Part of a small language model's weights.
Training: a variant of Adam for these matrices, 151M tokens, 9198 steps.
Each number is 128 + 24 x the weight over the matrix's rms, rounded and kept within 0 to 255. Layers, rows and columns count from 0. Numbers have three digits each.

# down: layer 6 MLP down (transposed), 768x192, rms 0.102, rows 405-464, columns 48-95
# up: layer 6 MLP up, 768x192, rms 0.11, rows 406-465, columns 48-95
down405:187136092168168125134088120124125112106152085138139146152087091165165134151124148173127111101102110113163130136108123162154114114097174112128092
up406:152149117105134148135101148139117110115160119164134101105131179081146129150140114132126133099099181127128136117115159088143154119110101125186105
down406:111132115148126120110144097102193139119110134125091148121119163119080102136136112162120111122131113129113094116129103164076132121089139115101167
up407:152146109096112112082105158127131065156105143119141094147125105145115131135170144108113151156138109141129122106113125118104141101107134140131128
down407:098137103135135131143114115123111148096126101106118147134147143158108141139109072085137110145174115108076098134112117114115106167161126086091144
up408:114134122147150130144131110132112133118115109125145142138123147130175097128152151090126153121125100159072175096140177140126108146128143168135102
down408:160131125141155162120096152096123109122181123120130104156143172133099150142132129127137138102118116108168146119151128136120133099119082141146152
up409:093109160130121138152130141118168093110135113114161116112099143086188090122127187147119126156128117159144109145130155070138091114101104137165121
down409:146115149146149156138117105105122117154143156118101129111126129102114108117134115158100124169146104129123103080156117117097154155124108125129112
up410:114173128148161131132128180134147101114142133117146091106144118125140136155116127136144172149081158136096131116123135120104118089117148112126135
down410:139145103127149149181121158095142154130144120154155159149115145151145127130084129173149143105175122104134099115111127127139159098162120132110165
up411:168123150153088150117122158140158100142136136120112107119148113119131107133148104126151101103160163131102177110135117137145150142102111133130134
down411:159117146118105120126134126116122147150139082135091141122148118141117147101109115132132131114103157121154118163151117125123127120119201133141102
up412:134142121114097091107123119110159115132147139134135126139120115121145132151147130117142138126136111190075132139087121139101149134084118156122153
down412:131117107112115129117104054109091114139087123135135096135140139126112146183161097112070147128117124076105112132135154139133130129140103165148167
up413:082170126178116161114114116141110073138173160184143128151107100131157110183149129097126143117078166142112156122125145115108098088114173170128116
down413:145089118132124127092104105109111150100135110135167119152137157109126127152134152117150098178152143155109094128091130088136130141152078129109140
up414:109129146130119132111132108121132095142105174134134163116142121131153135129118135122134164096145150152093111122093134102106135137142122122129096
down414:094140147119130144126164119098128142110142117115147133099164098152084155140107111107079087149144130102142098131119113135174120106150149126076127
up415:145126115150150081114130132093150140151141147122164139118119105132136152120144106106156114125094133141139127102151115105131155088154139108135089
down415:085136133153124153161082134103130132132170089179065128142081140118139137110155109118142165117093104157107088128126149127101142153092146127126139
up416:090112145149135152142125128143157141143134112138137157114131126178140070077131103093115098142146119153121119126088114141136123093173132135119121
down416:109146114126155099128122168151133152078162153111118121151138128128114081151110131111154139113110172112173154155187104158150134116135141157132129
up417:108131131166088114110094126136129093127160142147166106127097100132118156106174139063147105106101127154108154119099112106093126113135156136119165
down417:113133105082138135074108122110128143105157126121073124123105135132077134133136110103103093182139153145152128106108099125143133113138163099114174
up418:099161175130122104138113123103116085140140179119126114144087139106171113125105144069165118090121155138140126091137149121147174130164099144146095
down418:077135096145143110143150127122123178097151137146116066124150134156148089093150126109166170144118150131115174104157154157143130115152117137124143
up419:121110187152109140133105122157153157126104133123133145098103127165153125117155129119124141086129115131131128134122147132117075149141127186173122
down419:085111093075167102121181136108109147107100143135114172134132106118112185116109139099081142155110106097139115157165120130093136126139098117131159
up420:144117105182130150163092129136128099158111099135153176109134114089129133126148143109153141153115085130141169126129137126135108100136120158135098
down420:155094122168120118134088156112137127152154110147105105154092106093133149089118140189128112125097108166153119111104146131120118111096143164111156
up421:093137134121141097099117153110123125153143119156108163099126109094168136124132179083151143126114115126090151135145138098122121126130143125105082
down421:162123132134128109136175154125089138092142113093116145132144114107151114150095122086161130124123140122109132112166149135152136105133147154162087
up422:162181153180107145089098192116153111118154120122113134116113152129133144129116118135139124098164104149056140108133115143159135051091160130140120
down422:135110116139137123134115108141143137093145129141135125137149170169136146147094119128164163171142160138118124146123116156122139117133138140123118
up423:118107172101073144140122146142181162092137104129095149114154146130124138127170124133137143104140185196098159126124122107124096153138119160138101
down423:175134155108107175109123166103118106149172122114119121153125134119108125154139093179153108092141117127098140140096115168103163111142107128119125
up424:114109137121130124145105130094154131140128152156147111084113175132171141134175113101114107135144148127124152137121176121139101124099171126182134
down424:137121133101142128147115114184143132119147137161129140131156123092130108130118088113121122113123137160171132081138141068117114089150157111140133
up425:107124137122145119136108118124135129102143104093152108128125133096132118117123124126104100102127120105158126156128138117141154112099129117112106
down425:120132142121136111148129148111113162162120122150134091116140130105147103127112122125114141142111104103150096127110129098124144114120123110123129
up426:098123134151151102105113130136109103091142131135126162120149139116129120144125148135170148120118111163109149120119132102126163109145134119129109
down426:116094087108162144120155142168098106121116167139134130132123139108113146081142140079120121139102122122170112124085111109118115096113141131107117
up427:140123180134135146122152120123122102068122127131133155102122111088135112142128136133120103120142143155111129145104109116130121111115165126131141
down427:115132139118111179065134136107122104157107136113107153156144102100126100138102151122100116105142127128144105120170114125140166083133136152134120
up428:134111140126110103083162116135124131116106126120153116144131121120148131115136137136143128119096081138124125130153154124098130080152109144150072
down428:119153142123121120148122110151136127118103119176107124115090091152093115125128154108122126143130138130138147142163119081124115121133133116107143
up429:123197157093129142110121118125139120139144135125144108104110096111119105162126119136123133092103130148112144119115104070131113097135121117142110
down429:135099151130084152150118088125101148107129139148110148165143105160168097143118141117130142152113113129157127152117170124098152137143117089159102
up430:133153119148172105101130109148141136089158173140124155131114127107126148122114182111135105127087140160142151133132144063128152084194160186166080
down430:124142151091157147127141114144122134119134128113177131130129079139138143131077151129100104122078113146209130131148164143127110099146107116148165
up431:127116130132151111136118143137126127114099136131110157044141110152140123146147132127129110146151141141128127125137134156143139146126147124148156
down431:148122098126124111110135113152125102155138094104147135144135097149067086118172147121151139117132137137105089141116102079116075094136117120095127
up432:097134138106150147160130174130167135142148159164111122092145153154142101113158109121116133140129145111118084087147137108134117150158158127119126
down432:145155131121084135126116133151090126126124129139144147154166105130137137125117119111107122199105099133116084132138131096131133156141145088143120
up433:094179160116121158133064133106132117106126150138157133109111123144140115137117126112146121135133155121120143109108135158124103140146158119154118
down433:112133117148155113116167160143122119132116138128162119153150149110098172112107104101132138148110077142124118135125124125145125133130116147144089
up434:107131130105079120128093142114137087111180127114148162092106139160156127128107124103137108131119117121144129115139145144104154142139121187153114
down434:149144152083135142141086129098104168133105099105143109141142152121135133125127118123152110129101124093146108185113155113169108132082148106123100
up435:110098139152124149087118134163104124095146118153151178089122138148141128120157120097138122097111107110127124093127128124120133118159118117159143
down435:116154141099135184116162137096112103059149122144146138095154135137154172107114107127151157130097121110159142187163117105148120126111155090134150
up436:116125142150097150114133127104101123107126120139110124120074150095136131144139120131145117130114132133130131129111151118112143122121137135129117
down436:127114148119144149137158125111128146099088107124084126131109147140088134148104137126185140142098122138169131083127104136118119135093134124112133
up437:101101156103086094129164143108107105080118137119089141120158140129130105146157127113115189152065124136114156124145145046128124159118125189132108
down437:174198145100136107076117147150126113124088120164154118090126128145152128135095106151150119131117118098115138109149150102126133139097150106141144
up438:103159117156105118142157125099099116107137138135101135052157110078131131139183110116163152119154161137108131132127157147123151126153131134132125
down438:141116120106125122182114112115133155145151162094121123087119133105118120125132151124146116096134152179145123106146131118117139121137116106109137
up439:098116128143121140128135153060153132084155129178129140131129117130131145161136128083111160131072137109099133143090112086127124088109149125107077
down439:121137125105150127150124155146127130134134114166075139135130123127112150170137149131080095140122139119130152086118100144127139147132149114096087
up440:122114137103120117131141140146115133114132161147137170112148156132134154125116135153125104151136141153138124129133152105098115116161100147161117
down440:136130120113125088173120139119142109118110147129098097134147136152094127116080131126155139113156148105140098146163112123165111118121135105142102
up441:138126130116162149108080101139159111151122092139153122136114137088118131140147141115158129088109097128121127132146110137106148077120104140133107
down441:158087144107167121102158090105112131101130136157126106109117094184115147101107092127137087178171103094133086182189112139139148122138150150105132
up442:138126128110129146107110114127141119082117149158146139132142116135188145150123128142159121113123135143116112090132165123152136040160141158145117
down442:149175166163087137159139131110138149173126111121155154126122108142097120140102111110109095105153113098128134137153106134124144135138108132107135
up443:102146125201155093117086167108145133135106169140095153129155120133131114124163145136133127118123150121135138126117118138127117113182101180136119
down443:145112162141073157129111152084077133142170104109165115134111104116164116114121132089099090103131076116149103111139155148140191108132132157166126
up444:123134121131155125136119140088112104103126109140141119072129118096142138158145121148150142149140132151118136097093124133129124146119105128115158
down444:148117083134144114087152139150112119138142110157159118179109148134103117081117125102116136107102094126126118137130123101148101141118145148144148
up445:125132123136148143124114122103102123122133143158117109113098150105153139176138130131126110139132166136126155133143145127115142128115131120151132
down445:128115132155157090136116169187140111127127123140120150151111156127128128100101140104130129130138077133103124116116123127146144128137117103098098
up446:125164147171140092155118153165071099149162164116129187106119120096155119121149142087175099110133145095135122107167154120124177156136132110125149
down446:100149114130178134122120121097113133160174128173102090110128122160160075112140122136128135128095160077086096154134117150116136137119148121129163
up447:110198127149091114145085152122107124133136147106117119062103132150119089106157161115121124117123123126112151143131110117092110144114138125121093
down447:151148114111107134130111109095096102115096100128155147115137143174120125121097177119113128178113138133148090141130111105148097075078167145131138
up448:077130121148106094175111104098159130170135122148128126121111150119175128164134140101136131127108113105091131108140189133121184119168151166193128
down448:096137126134162126120100104135138118164157130124145129113161095160112159102110125153106164112101131174114156128126108107163102099098150139096154
up449:083133120135137097121134123118102098138143085116127096143149134143139164155162166122118134135120133146120112158147139096108146119088149161120151
down449:101177120134088157128116114153139139139097125168152108135097084128133121076149085150125139149143089128131091094098144107113130126131093092106156
up450:120121162127143137153121154100135117137160144138098147113130177128116145108130148122121142130130129137102155104088105132147172097149117118126142
down450:148129090145113121126101102157104144134156120086096170166136100132138142141170156119141132138094101095128097125168172146116110116116125100165133
up451:119170177162133141103093132111140103131120143127136159129140127109142047124170156121174177109174171195125136072141132139119178165088153179144140
down451:147122147118166123105148129143141162103154128123093122120159136106120125138127112088110125158085147146125161116136099152111130167167201103123166
up452:159158157156137081142167141148146113103107113142118158145150115129135136118173178144151163131131153136123145140122134144096142117098148157106130
down452:102124163142157158144159090135104136140097133116150174124117106195123163136109116146129128136156110115144101101155125119084113177097139096137111
up453:097119154142130138148121109085146118110121143149168191124155146146161132136149105111152106100174147105107123127138162115065130133126134168130137
down453:114104192191099107135144041135164141100121137134137101166180151136045131124155140122153167114111073087139086095111121126099150155134131114127122
up454:045110148113115109160105139144131083087137151178104160109122148101152073100124128123131129128182098148125141145151128081084111145139096166128106
down454:074199120157117159129111152116130132104145127099155120110119109145142115133074112153115081160136136096106108092134157116100092106175141139073168
up455:130150130098160150080132127103143083089130156127132139079157116135121115172125118108143092121153121129138130086127131100118096128151129137112158
down455:123139153115103135174104142135141138122159149134078089115156140122172132146118144124127131136098124148158167089123141149137139115167099120118107
up456:104191191152191115147095176157115115146126125186124144097098111132173122113177206126186156134152106107144125110134198074112109112115133123193077
down456:170126105151127120152102147126108172158101138152120105149077151152128147107119120106147149152166124139146115099116110065150128125176146127124137
up457:139163130140080147173116107150157133121103144103192151127129128121117099145138114146154124120107101097135114144142132116132123129102122164125148
down457:138122121114090130099087126156125111144166135138148140160108104096114128157139079081091128137143122118138126115170122122104142133106110099124123
up458:093120137129149123106093133149139085151111159184115120133130184131169077152155107101084137128135091144121177122118164115174122126106144197172130
down458:105139125099146130136153138088136115174145079134133120136075088156139122130088116154111130137094091136152131139123160130122169124122098121121144
up459:166119157162125122114121116154118145141132118131144122114128137118156122156168155106129130120143095142134151097127165116119140139123095168166071
down459:152128093086122111091156141087137108089137122112158153109163117125154129127102131141147138150131140103134125113180140131112160131158102108147131
up460:110106143099160083126110120111122070097108123149154138110130098149154068162136195145137123124167113118135162109103154136151124117103120164146167
down460:166123103147147153141085118129085115149103094153078155139132118098141147086091146147155137131099108140111129136134154114125138120159149073131113
up461:132122168153146084152128154103149114137133132124127154062138184131168132146151154158130152128141123126123161126121168119162145127154147158127107
down461:141145110127127112128124168121110134126118193144094054145147101115118093113136149069125147159090138142152165111126142130091112149194129098121152
up462:126142113144134110123123147172116120117158118144137137114126104155123163134144159136137106091153123127149178111142124125130131112168131127138126
down462:123107123107157134142099118142117100128099114119144135136142119129087110150128129134128112142116115133115142131112108122106135123103114132097116
up463:132091134149136175117115127161181124104153118133111202127126138102134117113157120138137111110136103112046146147123121101092087108131108106114146
down463:136135133055151129097092133121091087186117084126117158115123108131126147140149107107141153085139109110154082088139124114113118136126139153130154
up464:125146146110140128123140139118121149132160105149157105099114137090128149178136138101143112144178175137163152089126119145143108115136094139159104
down464:102113147118129128127143138140157105094110155141094164152129136126125125117094136169138129103119129164130106150115107121144095115129164120108133
up465:073135134146080078103116133123147088150169138140145136154100134116142124158145134092163135124114163152126155148153114110087142087113148124127092